config = dict(
    n_layer=17,
    d_model=384,
    n_head=12,
    n_kv_head=12,
    head_dim=32,
    d_mlp=512,
    vocab_size=32000,
    activation='geglu',
    norm='rmsnorm',
    norm_place='peri',
    norm_eps=1e-05,
    positions='rope',
    rope_base=7360.0,
    rope_fraction=1.0,
    qk_norm=False,
    attn_scale=0.177,
    bias='none',
    tie_embeddings=True,
    parallel_block=False,
    extras=['capped logits'],
    init='normal',
    init_std_qkv=0.0405,
    init_std_o=0.00695,
    init_std_up=0.0405,
    init_std_down=0.00695,
    optimizer='soap_variant',
    lr=0.00234,
    beta1=0.95,
    beta2=0.99,
    weight_decay=0.14,
    lr_head=0.00798,
    grad_clip=1.0,
    warmup_steps=200,
    schedule='cos',
    final_lr_fraction=0.1,
    batch_tokens=[65536, 131072, 262144, 524288],
    seq_len=1024,
    doc_mask=True,
    train_tokens=498600000,
    steps=2107,
    dataset='wikipedia_en',
)
Each number is 50 + 12 x the weight over its row's rms, rounded and kept within 0 to 99. Layers, rows and columns count from 0. The size before them is the row's rms in percent of the matrix's.

# k: layer 12 attention key, 384x384, rms 0.0641, rows 109-127, columns 128-159
# q: layer 12 attention query, 384x384, rms 0.0667, rows 110-127, columns 128-159
# v: layer 12 attention value, 384x384, rms 0.0865, rows 96-123, columns 128-159
# o: layer 12 attention output (transposed), 384x384, rms 0.065, rows 96-123, columns 128-159
k109 089:45 39 37 63 66 52 47 71 46 56 20 52 31 37 23 70 67 41 51 53 54 48 34 35 31 25 40 48 81 56 50 55
q110 106:49 52 58 45 54 64 49 60 25 40 57 58 55 55 67 38 61 53 40 39 49 40 51 68 46 48 60 40 39 44 42 58
k110 115:54 48 64 42 37 46 90 71 46 47 54 54 21 40 56 56 59 43 36 50 52 53 41 69 48 58 65 41 51 56 64 57
q111 090:26 52 23 37 45 31 54 41 40 54 56 48 59 39 63 57 47 32 76 68 41 66 43 35 42 35 41 35 35 71 46 61
k111 108:46 70 58 63 56 57 58 55 75 74 39 54 64 81 42 53 48 69 47 42 54 60 80 39 44 53 38 37 45 40 55 47
q112 093:42 69 36 50 55 36 46 59 62 58 48 41 40 58 66 57 48 61 42 58 44 58 45 62 65 52 40 61 50 67 35 31
k112 104:58 40 44 51 53 43 50 56 25 27 37 38 43 50 47 64 64 53 40 48 54 47 72 65 67 48 58 59 33 57 55 89
q113 101:32 75 36 52 47 43 59 44 42 44 51 67 65 57 74 41 29 50 31 43 53 58 61 35 44 48 49 37 62 58 50 31
k113 110:45 75 46 36 66 71 27 31 58 43 55 46 51 55 44 32 35 62 40 62 38 45 40 40 33 38 52 49 34 34 57 43
q114 090:67 37 69 36 36 57 33 41 57 48 50 62 48 30 53 40 59 39 49 71 26 50 47 63 28 55 49 57 60 37 39 61
k114 113:57 42 44 58 52 62 71 42 50 42 68 59 44 39 52 54 58 34 56 44 43 53 55 50 41 58 48 32 46 58 63 47
q115 115:43 54 47 53 62 69 53 52 63 69 48 52 66 48 74 51 65 54 33 29 71 56 26 62 81 37 62 78 42 48 28 63
k115 104:54 51 64 37 44 41 57 54 55 27 51 37 34 43 37 59 55 58 52 53 48 39 72 74 37 20 54 48 57 42 56 53
q116 112:26 43 42 52 56 31 65 34 41 42 49 56 63 63 64 96 49 49 29 55 59 54 29 08 30 61 29 45 36 49 33 45
k116 118:36 64 35 46 61 36 44 56 69 62 28 86 77 49 45 62 44 41 47 63 65 38 51 31 62 42 45 72 43 35 28 45
q117 114:44 59 62 43 56 40 66 52 46 57 55 59 50 40 47 43 36 50 42 32 47 68 17 47 43 45 63 53 45 44 54 53
k117 119:31 25 48 36 64 46 54 33 31 46 59 54 45 49 59 65 30 56 58 47 43 39 39 54 58 29 70 45 41 57 55 74
q118 114:53 39 51 47 64 59 36 56 67 39 37 49 51 34 55 60 54 40 70 56 66 59 32 37 60 53 24 65 60 37 66 67
k118 127:58 54 60 61 35 51 51 55 78 64 47 39 69 45 45 76 57 44 66 59 66 63 42 70 72 59 43 59 35 54 57 51
q119 105:52 55 48 53 46 50 68 44 38 49 15 43 23 52 25 57 55 44 61 46 42 49 62 56 38 70 50 38 66 39 46 30
k119 120:52 56 43 56 56 57 39 44 47 27 40 22 37 46 47 59 49 53 67 65 37 48 53 55 25 58 59 58 49 60 51 57
q120 101:70 47 37 54 53 29 47 64 53 57 67 32 59 51 59 53 37 44 65 49 73 48 31 52 54 36 53 42 37 64 50 28
k120 121:62 54 41 52 52 46 47 43 27 41 53 36 43 45 52 37 55 61 58 58 30 31 43 53 64 59 50 60 56 75 62 45
q121 114:30 39 52 46 61 59 44 61 40 44 51 45 77 51 50 42 49 57 06 55 52 44 56 21 60 28 43 72 49 41 59 23
k121 115:42 46 54 59 46 74 31 65 56 46 49 49 66 50 42 53 57 51 06 50 54 39 58 50 72 55 27 56 50 66 51 25
q122 118:52 56 62 69 60 50 56 64 52 51 44 42 38 46 48 51 54 55 50 50 30 55 50 32 49 74 60 28 21 43 26 25
k122 121:52 55 46 59 62 38 46 65 47 49 41 04 52 49 60 51 44 34 28 53 41 55 55 36 58 42 36 50 46 63 44 31
q123 115:41 54 64 57 39 52 63 53 56 51 54 65 71 62 34 16 39 56 52 51 57 76 53 42 31 60 46 44 40 47 31 49
k123 119:51 62 58 40 50 47 58 47 45 60 45 52 63 63 59 43 25 41 44 38 64 69 52 44 35 54 56 59 53 39 56 58
q124 110:83 63 33 52 44 48 59 56 50 43 53 62 47 36 58 49 49 50 38 66 55 44 60 51 58 56 65 38 72 47 70 33
k124 119:73 60 60 51 49 59 41 56 63 40 58 66 35 38 59 60 67 46 54 50 39 45 39 35 54 62 45 47 42 53 50 42
q125 124:64 39 53 57 39 62 45 44 52 58 54 41 59 44 65 44 36 51 49 35 52 47 47 54 42 53 34 59 32 57 63 51
k125 123:47 57 54 53 52 70 72 45 59 51 47 52 50 56 65 54 33 69 45 50 48 38 39 69 32 75 31 45 54 46 55 46
q126 119:46 59 41 61 50 41 34 41 30 25 35 58 21 59 56 53 53 54 48 63 36 60 52 61 64 50 43 53 49 50 36 64
k126 113:72 62 46 53 39 41 60 42 36 52 47 53 53 44 58 51 43 50 44 34 55 53 50 61 56 70 60 52 61 32 78 50
q127 108:54 68 53 56 29 35 34 52 48 49 59 53 41 69 35 47 43 42 53 57 80 54 57 47 41 59 48 61 36 69 63 83
k127 122:59 46 39 36 54 53 34 58 45 42 58 65 36 53 58 71 25 53 51 47 69 50 74 59 55 54 47 38 38 38 49 77
v96 076:35 42 58 45 42 80 57 55 64 40 46 55 49 38 43 33 47 62 63 54 51 48 64 48 53 69 52 61 54 70 63 55
o96 080:53 35 38 53 72 49 53 59 46 68 62 64 36 50 28 59 53 52 46 45 35 67 51 75 42 87 62 55 50 45 37 23
v97 073:65 50 54 48 45 74 55 70 41 58 45 58 72 56 60 57 47 47 45 46 60 27 63 67 54 64 70 41 39 35 49 55
o97 084:54 61 54 52 22 41 46 28 58 42 46 49 39 54 44 59 57 44 66 54 53 45 49 55 37 56 60 45 51 48 47 81
v98 073:60 37 50 57 61 44 38 56 48 53 34 60 44 56 83 53 49 53 58 26 47 72 35 54 53 59 71 57 53 36 41 65
o98 081:57 48 60 48 66 34 51 38 46 52 27 59 52 43 60 39 32 54 66 51 46 58 47 60 21 55 56 48 35 47 54 31
v99 073:48 48 47 42 51 63 41 75 70 54 42 69 41 33 36 58 53 49 49 62 47 43 54 45 67 46 28 60 80 53 57 61
o99 078:47 48 28 24 50 57 53 46 41 52 43 47 58 51 46 51 67 56 55 63 35 54 51 39 51 54 43 55 62 60 54 61
v100 070:60 45 51 44 65 49 62 65 52 64 36 61 50 42 62 51 40 69 54 49 63 52 46 59 52 35 38 75 70 35 45 42
o100 078:48 56 50 45 42 79 45 39 42 44 38 59 50 35 51 42 50 71 54 57 43 34 46 59 55 36 55 56 59 44 61 67
v101 070:43 52 68 38 72 60 64 50 49 47 59 47 63 61 50 44 45 48 48 20 28 45 38 65 34 43 45 39 69 49 55 47
o101 080:56 52 61 62 52 35 57 50 59 50 48 68 44 50 41 29 34 54 49 40 63 55 44 30 50 54 58 67 40 52 28 64
v102 071:49 29 74 58 46 27 58 44 55 48 57 51 56 60 39 48 50 51 33 61 21 56 75 22 47 62 55 51 48 40 53 58
o102 075:57 49 44 49 41 61 66 74 34 73 52 65 28 49 54 71 68 43 47 61 48 57 42 51 80 32 45 37 39 43 49 47
v103 078:52 68 51 50 23 44 62 42 63 41 40 50 55 73 62 57 45 68 58 45 38 54 62 58 46 53 25 52 49 35 43 40
o103 084:67 46 41 52 81 31 48 16 62 54 27 53 30 45 44 45 60 51 20 57 51 44 55 21 47 68 65 57 60 58 27 36
v104 069:53 48 56 32 55 35 47 65 58 39 71 38 55 35 25 36 17 42 61 50 54 40 53 48 58 62 74 40 56 47 38 48
o104 081:54 57 32 52 53 67 56 51 47 58 55 56 52 36 40 64 37 52 53 49 34 37 27 72 53 33 52 30 68 46 49 46
v105 070:49 40 50 55 42 43 47 45 64 63 43 56 43 44 61 51 54 66 39 38 49 38 62 48 43 55 48 44 60 54 51 32
o105 076:39 52 56 55 46 57 63 40 65 45 39 51 59 49 42 52 69 49 76 71 53 20 31 72 42 51 50 31 45 59 42 48
v106 074:40 53 35 53 37 44 49 31 62 45 61 54 36 70 41 47 62 50 57 39 58 39 58 53 68 36 42 57 41 44 57 63
o106 078:66 48 63 52 54 29 64 62 74 22 53 56 49 40 33 41 60 48 48 37 40 71 43 42 57 52 47 62 37 64 45 68
v107 072:48 41 64 52 74 48 66 47 43 40 68 60 42 67 33 31 63 57 51 75 55 50 33 62 53 27 56 47 27 37 60 91
o107 085:47 49 51 49 43 59 39 58 54 60 28 34 46 53 59 66 62 55 48 42 32 51 62 55 46 65 52 48 43 47 40 51
v108 073:58 46 47 48 51 65 49 38 64 54 52 65 47 42 53 61 59 43 46 79 62 35 60 37 62 47 47 40 57 35 46 45
o108 077:60 29 53 52 31 47 48 35 44 41 47 66 64 62 67 59 42 46 18 34 60 58 46 40 35 60 47 43 56 57 48 65
v109 074:31 42 41 61 33 67 50 42 63 62 57 60 52 75 40 30 35 55 65 56 39 67 40 43 40 46 41 53 50 37 57 76
o109 084:71 48 77 31 41 58 51 55 42 51 43 65 29 55 53 58 71 32 37 38 41 55 49 58 34 53 47 60 36 49 62 25
v110 076:64 52 45 84 61 46 42 30 42 53 27 50 62 46 48 36 46 60 58 36 54 42 57 40 25 44 40 53 62 47 45 49
o110 079:48 30 46 41 50 62 29 62 51 14 34 63 40 51 37 72 57 48 60 50 57 33 68 36 54 56 47 66 38 63 47 32
v111 069:49 63 39 63 42 74 41 44 29 33 44 33 59 43 44 38 48 57 56 48 56 62 56 41 88 55 59 41 62 55 42 44
o111 076:32 56 70 49 60 69 57 44 52 72 60 82 49 39 62 54 99 57 40 60 66 55 53 29 56 49 72 53 51 41 56 65
v112 068:48 62 46 44 62 42 47 55 40 37 58 61 57 59 38 49 51 42 55 44 48 52 46 52 35 83 51 38 66 29 40 70
o112 080:74 53 46 55 39 56 47 54 36 62 27 24 35 46 32 16 20 30 49 43 47 44 44 55 40 37 45 52 53 54 54 65
v113 070:26 62 55 37 37 41 19 38 44 50 41 19 47 53 49 58 64 42 73 56 58 40 67 68 32 29 31 50 66 44 66 33
o113 080:56 50 52 39 62 55 30 36 48 26 63 34 43 52 60 53 33 34 25 54 45 27 35 41 35 32 41 46 56 54 38 55
v114 070:50 51 51 42 27 39 29 57 54 68 62 32 42 58 56 60 53 59 31 26 68 54 55 35 41 59 48 47 45 53 63 48
o114 080:58 54 43 56 40 69 57 44 49 64 73 49 69 49 38 36 52 49 37 46 50 62 31 70 38 53 33 60 66 48 43 41
v115 073:56 38 58 59 46 58 43 60 41 58 50 57 53 34 55 41 76 59 46 38 46 59 54 44 65 48 46 52 52 49 62 59
o115 081:63 49 54 63 56 53 51 52 52 44 39 42 53 48 58 61 52 61 75 52 43 58 64 51 59 56 48 36 55 46 63 54
v116 072:62 41 55 40 29 68 50 41 55 62 62 39 52 24 49 66 62 47 59 66 49 40 58 48 54 85 58 47 55 64 40 30
o116 081:50 65 35 47 47 28 56 37 56 40 66 64 52 63 42 45 40 63 56 70 55 53 51 50 73 63 60 75 67 49 42 69
v117 073:68 37 53 67 45 73 41 59 33 44 51 55 45 32 59 47 47 43 40 47 53 36 60 57 69 66 24 50 60 55 76 56
o117 082:61 53 40 51 59 49 34 51 45 56 45 53 63 47 75 63 21 42 62 55 49 55 54 42 70 59 64 51 63 53 67 47
v118 069:45 40 54 54 62 51 57 55 55 33 43 61 61 35 62 48 66 49 52 33 72 41 67 49 17 48 71 57 42 58 54 32
o118 076:38 60 54 45 35 41 36 46 28 43 64 58 36 44 69 32 64 49 61 49 64 35 44 59 63 70 68 57 60 45 73 52
v119 071:51 49 57 81 66 50 55 41 43 26 48 61 45 50 47 77 58 34 68 40 51 56 46 64 34 49 48 62 43 69 25 46
o119 079:65 66 65 61 29 44 54 42 40 43 66 43 81 65 33 54 47 40 52 24 54 64 54 47 49 22 53 59 31 64 45 58
v120 069:48 43 59 40 30 54 89 65 36 47 39 52 40 47 23 57 47 40 66 44 72 34 61 40 63 65 37 49 55 49 66 44
o120 076:35 39 61 37 66 51 65 44 62 38 42 56 30 69 42 48 46 45 40 46 54 41 30 60 35 50 51 47 52 44 28 40
v121 077:43 45 44 47 53 68 46 49 59 51 31 14 63 53 62 45 64 22 37 51 63 47 51 49 48 55 66 44 77 52 54 55
o121 081:73 63 62 55 62 43 47 54 54 41 51 50 60 55 67 66 34 29 55 53 41 32 48 46 66 47 39 44 61 39 53 37
v122 075:37 56 65 55 43 62 60 42 53 55 57 81 40 42 65 67 36 41 69 36 42 46 49 48 47 52 62 50 47 41 32 51
o122 079:57 53 43 76 51 37 49 47 52 60 33 51 34 41 29 43 60 59 56 36 49 26 45 51 52 63 48 30 31 49 47 48
v123 071:72 47 49 15 26 68 52 38 52 59 55 19 45 56 39 44 74 46 30 18 48 32 81 34 34 53 52 58 69 51 64 41
o123 077:53 48 41 58 74 46 34 58 54 44 61 40 49 57 42 35 50 53 19 35 50 20 47 50 54 48 74 39 51 44 61 48